Weights of a small GPT-style language model, trained from scratch on English Wikipedia.
Size: 5 heads of 32 (1 for keys and values), MLP 320 ReGLU, vocabulary 2048.
Training: a variant of SOAP for these matrices, 132M tokens, 2580 steps.
Each number is 128 + 24 x the weight over its row's rms, rounded and kept within 0 to 255. Layers, rows and columns count from 0. Numbers have three digits each. The size before them is the row's rms in percent of the matrix's.

# gate: layer 2 MLP gate, 320x160, rms 0.0692, rows 243-268, columns 0-79
# up: layer 2 MLP up, 320x160, rms 0.072, rows 243-267, columns 0-79
# down: layer 2 MLP down (transposed), 320x160, rms 0.0679, rows 243-267, columns 0-79
gate243 102:136136164137142122147165131120115116126128093126107092142097104166140133140143137141138093174149162138130159117138175104166083122144170189141129102124109169122131084118145084146137161124141146108121094138098126115120138130095117083156134132
up243 106:139184127100151105130105166121145120070124154116161140104119109128097144145132096128140106138138207177159131108120119119134103133126144160073128138121143117113114102103124124136158099121148127117121102131118187105159158115107136095110052117
down243 101:123112097107119112110140160142111158157107127136156127137148080097102120113160180174127091138102149119134166131129182130146117107151147138164137096142112109111153113114161063119124135116149129118157104139135128103127142142094107096136108124
gate244 099:122168139151140136131110145065144103139139133129154109126132105099077160188102158151111163134126104149139101130088090165148114141087111124112149113122117144105123191118149135123147115148138114099111105129141132133134102159150134150156102158
up244 094:122163100141114092142099129184110143122108114086141149122139120157115152114101134127125114113119155117092080163152119140123136153124124117122127135132144167130127078130152123122090162137125138096157143121133126065143108135170124126080129085
down244 101:143140125151122140121139124155102079117113132157087110124158172107131162075161143125096094100112145133126170086133118090137133078113121143112116145165093125136127103120105147136123098137093132066130131118142121141115118153083113118105123140
gate245 102:079126097126163109131173130191143118129145107099146133149141107108136133130124080139122116108116162158087089145148117130105153163166128133147135125131118100128163156129147130156107115118149109110120159119154156097176159141143164100147133105
up245 105:111110210106100176119122099106126150139142163120132128092112120168133095100090112153134130099144112115183124139120105179134145130153144122172183102158113174149089109132106124110116150115118139114136147141114134133129143095111100132110052078
down245 103:123149126149140086110156179121107157110154128130114109142109125143167120144123135161125177159099114118135130161166147111132150155154123106102145158102085131139139185089162113148145083136131146119126107133143152126108113152148121110138146176
gate246 095:107146124104168100152168118124102103109143067134105119079131133122099110146138149132121079091110107100077092123112137144123155111140114141127119100140128124133176135145128123121142127147122111080183111109145163119126156120076120089134111068
up246 097:133127133130084125120130096130127074122116154149127125122117107107134133148118102168101145090130086112126142138129103146183168131081155141122124086107137162152128091087127174103116124105157141130131122160131119155130109117160126182120176142
down246 090:150142127146125149139108125147153110101124119153131146112108105075180152187108123148121146127132141139176098101136137130135124108150133100120123120120143119126092110101168165118166123095106138125111129109128093115145148164166092178136121122
gate247 100:113141115084132169095130140135061107119156107126164198101120136094106119122090122150152112129109141138114141104099139179168091077081127137120160138122161131135122129124148120136120110159113080135119118161108115101122138101134153121135099163
up247 099:129105080137102151092103081103139115113093151127120170125161163127149129151157118139130145139146166118141097121079131100119150143130117121146092127123133116111139154123139133168151112165080111107219124110102139115101119122092168136103135123
down247 102:094127130122126094163127105147141155145090119115148118117092150152113131112098098181129096156106157144108157093149150094164119149110110103110139096122106154153135135138135141121138092146107094141111144152148110125152092112145150094119153119
gate248 101:156157086127116131124145113150140150164153113156127114127148095124152118135116157166154153105103121153138154131134134151158165065114098100106207095113104158180138115129138111123111095145105154145129120111135163147112132126131137130132122091
up248 108:193145123136101119134134132126135180142153111124103104157124119132140129126119150157129151129128133120185154110117114144147182096104168096107162106106150123110165111130135156152156115140121151132061126140123139122120144114125168131113111103
down248 101:102129113114122148142146109139160138163112100144130139126163133174145119090123108153130110176111154106176130126116137125152098093137181166106140103149165139131109141138134091110165139143109159160117133149137155143137107124161096085166129098
gate249 098:091111143050136140144160149147078105151115096140080107118146113104126115104106133155069164110157109147128157130152119176144100133137127099118144119109129128107143144159141149151113105114077124157127121131112125127174110118129119106114113132
up249 096:148127099146092116151141097151080116109125118141130133108144135110123112176128150134098152111157135096132133120112124114131118149132102152130183144151117139152129163122162091160069123136112158143100092053102111125112119105147120108154143133
down249 098:149138118145102147134152141161108157143113139056171116115141122097123109107123126117112131172137163150116070140144162110130100105111111165128135191137158144110139128166116135134120099143155137132138083128121077132085093131131129176101140119
gate250 094:117166167091108155152146123139091129085157132144139128144092122150097100147148106100093120099106134134153085129138119111149105111113118123141144079122134098104144159114157133104110131146098156120170171144131102173151171152115092103125139155
up250 089:131141085140148180122105152137142164163111130098087132126126131087104106148160109160106101120125182124156106166138174148120137142108146144125096150097133091172196083126104104150108084162146128122125108112109115135111128142115129128116137145
down250 095:156153120116176117112143069133166144135149089124194117141138168133144174073124161111115122079114116127148139124114130128129143083150124139102185114138106129126116135125113116165164138114124131122161153133125101134116133155153137118136067099
gate251 101:062157149101108130114145105163099147084131128128099156151091128088111157107132074118124137154125133170122132127113166137118095166140094158138175142153125111140157170129101087146119137126131132123139140143136085129102154134104144075126109163
up251 096:105127101113139133148159126144092176177137106111111100119139173163148117123122102181149102136150136106127077171104133137095140118113147148144094140135139146098160107105101113121100091135147178109116107142095088159147118127114155118124102107
down251 096:144168117171168174117119096146149097126121109136158166107142157153113164083135142083107136138151135090097117144155105120097135090157155149107129134130139146117119131160121175112108120119156182165130139116085133097158133163092155154075123128
gate252 099:098134118109171141117180090152104133134140142121096141094134117076155102140114139148135105122139138159118094111131123114100133114119143122126072162135155119133085120128190078177111159103134106126102125145122135096097133130125135167139114148
up252 092:143119122146110094126096137137163118132134110123102121186095148141129153122107092084128173111091157131140096169133097120155153116127143089109183080158112159156117129153163122117118099129131141113175156132143136162150113139148138133094144106
down252 092:129125143144139131129121136094075109134104101128139162119141108116121129151121124148123166130133121146146146146134119155117129126111112133116108099066129112104156121081111127105158144151162125118167163129104152122156187099103102162161145092
gate253 102:172158114100107095118112069116111104124152146155157142134103086134134142146145174071127110112153128130122145133102080145125115136122132107133116119161143139147126158148140084071127139074124168113119167090135116141135136114150082164129125116
up253 105:132116117160148124078127139077151091152117146112108112123185170140146114107079168176052130130129129130132157142141122089123158137131101128131108186129113182097092076144128125176094146118117120151123119141131125097109100125141140155119159084
down253 097:115137094127124148132153152126107124144085139154101110129134152087126103135099128205103097121148085127120148157085104145131105103146137133166154069141095156146164151103115105114131156117103119087139131167102140139121122159100072098144125145
gate254 104:116141157163133092168116142119113097109127106117156149172161111146113153117134169189104140129111156120149138166128106106069090146120131135114142137143114118128119128146095129139161131146126115129113106093131095143136148152152119155140135122
up254 106:079127113146135145121148118101158099129102114135152104079098150132139154118091161207117152135089115104143131149129167142087140107099133143120094131132103121162102172121107124107166184153150066164106152113093147135130133149120146132149158114
down254 106:184102134145152127136144136112168138140141147103137096149109114175167141112109147103090120123145075133162167157092132106151123106134137112155126140172148145142147153139123137135116144097142131125130110127156109181158129127124146147114166132
gate255 097:119115151103125092152146116146111147149121139129074126119118123135152124121115123134076134149126112134083146112140119130127088130120154126157109141122129122119137149137089159139157142137056097107129148103150156113155187173106069131094129139
up255 099:148106168130140157095151119079107145097107147105139129166123134128139125083144133102142120160129147123126147121122154112123137153113136159103132105127131110165170152143184144162153113125129076122142130172090099163148134140151128138144123143
down255 103:139168132106157111151134096157131080080115144118095155121154155109130080097160142131133097152183148161105113081108147162082140140165117129134109130128150111125127172122123139127137164119128132139087137124122128105140121146154075113169156107
gate256 108:133097112094050087085135151121127127119123099100118110119101114082112101097150130141152124135138103148123142101164159099147138156135125137165087173120129118128093142155130118132124110107146108173117153170100096094127150171131118123156131156
up256 104:088129157156093115101113148098155116165144098098157105125089128094082104112119142148122155152160165149118141140149134109115101148156141130172153139126110151149098117142155127111154098104139132119104146121129110159116141154122193126136083106
down256 104:152105121128131164129144089127118136142142174130119151163099145165122154165134100063120148114090109117113127125123084138150127121141163126116149122116126107146146120107108127106115150118080123081145143144156163120108080141157084101152126169
gate257 098:122087164162162133116084154164110150102135107088107145153119145114168101133059120160162117119116130090143117111139131054092154154120093112105132151130159148142132107124167129091100146105094124146111086108146156155138134148147115099135093115
up257 103:103098125098124121141103177110130131155157132095111090143102132148140133148112114179152116143137107110150148079146144095142105174134116082110123146108132164130131111136141170136133072155130141114122123111083124168079128126163103131104136122
down257 095:091139160117139186113112127156167162095124150134077165117113118114151177142123111126135150123138176120121103146081089115132108130080127084102135087100096125117138138131150124133088140113114101140104161125181146112104078121149079130154141143
gate258 099:126140144148111120128146155097138099121145098158098138134133114132129138140123124162098112158102149126161164091117171095134119113148143116128133093133124155122140107120085130085121117088143091128116139084134142147094179075103125134109119098
up258 105:161143126122152122153144113137126156143145149145152104188176126129159129130113097119148121136146136118085136132159181114140135135179106155105164113158134148158142139113118128135145099133108179148143073151119116157099109105134107134077095143
down258 106:105115138149149114176073114128132140144152117140127147119156115118145140117130129116136102157083107107163133083121135131128142130167119157166153113208167124135109099134132128121074138165139155121115127124105129135149131113119129166141114156
gate259 102:110169194113147123152109142108132099146137141119150126077162104111132132153125153155103113102120146165122146129113102129095111131113169116151101127111128154109124094144129101142186106133115105159131147145115160124149127142132141165138129162
up259 096:150111139133162087116142144098139107107118105112123129110127128142129100110146106160148127106128120135142094155137105126140123109132067168119142139129141156143150129168077125119118106109113116116120138121142111112075151137127135123109118117
down259 099:089089089066121117179168147143135152132169116159134170113124128103171099086125099140149109157112127137138162122125131114101177151122136097151162117162106127158157142158120144108154148132147139108112123128103145131123171117100118141124120109
gate260 086:113123091170113102148140127092181112171100106127127142096091161125103146127103111118108139126074108091143125121171115158109192130151114126088150131121150152128148125136137144153101145121108166118100124164125115160137169096139153124122147113
up260 091:161154092138136103104085121130126124169152134140114138131121142094128147128151072143083147114098128094151088135156084162106182138083096123110101127089137161136128104135136134107138144103101163115092141101156130167101145078125151138115116111
down260 086:114139112148115127167119107160104157136100140123124145122090105138111119100154083065130105127156141139185127102126101117120092087134109138129113157135099192130084174072125140126142133153121109152146111104142150140150108156107111136146128123
gate261 100:064146137121179161130133163145088110118115088140137103097163124158141131111115115150133128127141140087128131103115096141172117128137101093120141098162118096107128131104146132147164152104158098154160089107148135179106118134112143187151143143
up261 097:153109146103155084121163099164168122129142164154135162178150111156118134156105131104161105158124105100135102119081137104159144118133102110149164142107166154093137127115139137106133125138138166143135130066105139114124115107136121132092141132
down261 099:099112142171087081134141145101135194136110158094120126121117088126167116147188134098115125107161134128133150161141134118160151194141090138123100101107138137142113114098106082112129133141157124113133111130131109159108139111162100132142106133
gate262 103:131096151098156074124126091143100104137123117134108142065145126112137124095137169162122138113112128148118123080090118151098095129141112147107137143121096145133132147133158100141162155121132154073113170076131124074128123169128100146129146141
up262 103:134189144133147133106164112127117104152143115138110173136109124100135115162152073125143139118109103136130104131139164116123096150167170171144095131081128164151154170138101165123119140139115103134179132144105139136105117113111103136158128142
down262 101:169115107107136151134099063147082144138134146130131103091093142114087132108161119166166105170114143124134146137101100080120119204127141128133122114145147135109103132151128125148176161132107108123113156153147142167156147094104131142142119109
gate263 103:118110138046150125155121131159097157098127087115142118136139127124133135134106168139110152157134152104114136168109111122148152140095130159120135111104149190069148153145125080153141103148170150147147113157110120072124135121112124097128156127
up263 104:124129172147136155100112093116132093152135158118102116100099108159102119095093132166141136145080134114112133116093152118129118149101110114132130144135124130138064166124138146137127160087140135123168117086167135119148083094067115139099101125
down263 103:088157153155098097108124176101166141115146131175119114106147110131097049107079152130105101175153144131094138143147176106116116146160104114158117145154142125141131109116124090101144152142098137145105137111148108159154135116151099128143129139
gate264 104:114131151129142144125113099118114133140160130141140138086139133082152138177137102158143157143152144119118136165095142116115144151105148120145143129108117120140086131136091140132175084112122153075143123134116121091160131106138090113143145119
up264 100:167172115155125147121128118168108144103142140134144147114130098078147104123117125144158110152098073106104141107128141141145140138126105144110136137156144157140138123129083120157113118101100086147097144169127133140122125130088133148143109118
down264 101:148103175129125129138089110112161130122117155120154141101133095147138103098163105133140121115131176147142111160134066172132103135149119118130126102126131189129124079103105147132135156130130104072122091147159165160117143140140130161148153094
gate265 096:123167112120116142164152149092126127130096164119093122177141145138126108098132131122152111121139080142116147116152123091154137123154122123142126132144124123136095146104154123120098130162155116121085153139170109179134180181124084106157133110
up265 089:144100105123126179160099149120163108125107152133127131106112137111121121110115126158109099094105172071140130135083138117118150131097120104134146153108139127151146155166101162153128131116138129153111122161118168117111126125093155133134065157
down265 093:137123110123115106144160095108117129128169118151143145114152112171124145132144093124109125161130122099138127163137133182116129132161148143078156141145162146131170132143130135172121133139096162154174129120112082099147109124129114100091114140
gate266 093:110138152169129139117169114120165057162130143138164144114095138136123123136099203143145162174090096118101143093124118098160107132144161104118140101131130137157112142131126120133136141164142099124159109062154101097092113148087132138151128137
up266 102:084113123146131113144187125147111107097122177128095132094156122148104103169150148088100200135135107141120120110117140119152125099131090165144148097121132115117146125141140098110128153119133138118159140147115122111098129102134135130135122136
down266 103:104167153136136085126055147125116141145131156117146141118147128106092088114118130115137121193138130117179166150162106159143100134097129137119126123164145158164137119151100146101130134121116107092104122140146126110155116102183150128116111165
gate267 101:130119159112129096137091168131103132112142103109135120087127176086107084126139105141109156136127092115106094119130143156121111153138142153134108101133128064120106133146169140116162168133101134151130141137131133138143145106114143158140170125
up267 104:106183130126164135139080165129128123099121154119124119097137158078163136122111109120153198134145155146141119152138120142093141151149107134111120136181137090133104167119128130123177121166146091123122130110114121128156131153093134123155136103
down267 097:146105108151123088148160107131087142161130148140116138141104139180117148117194177131138156130139058147157084149125112133148140121175107129178157123160109153116100107159138139117103157107127144144122135145129159103195118154130157093153119114
gate268 103:106172141133151142060070112119115131127170127162133124083133161145109116150115114135134154154098147137149126124144142085116152138144151098124149114155105135095131158119163122123114118108112140145153110119071094115161151114122164148121147107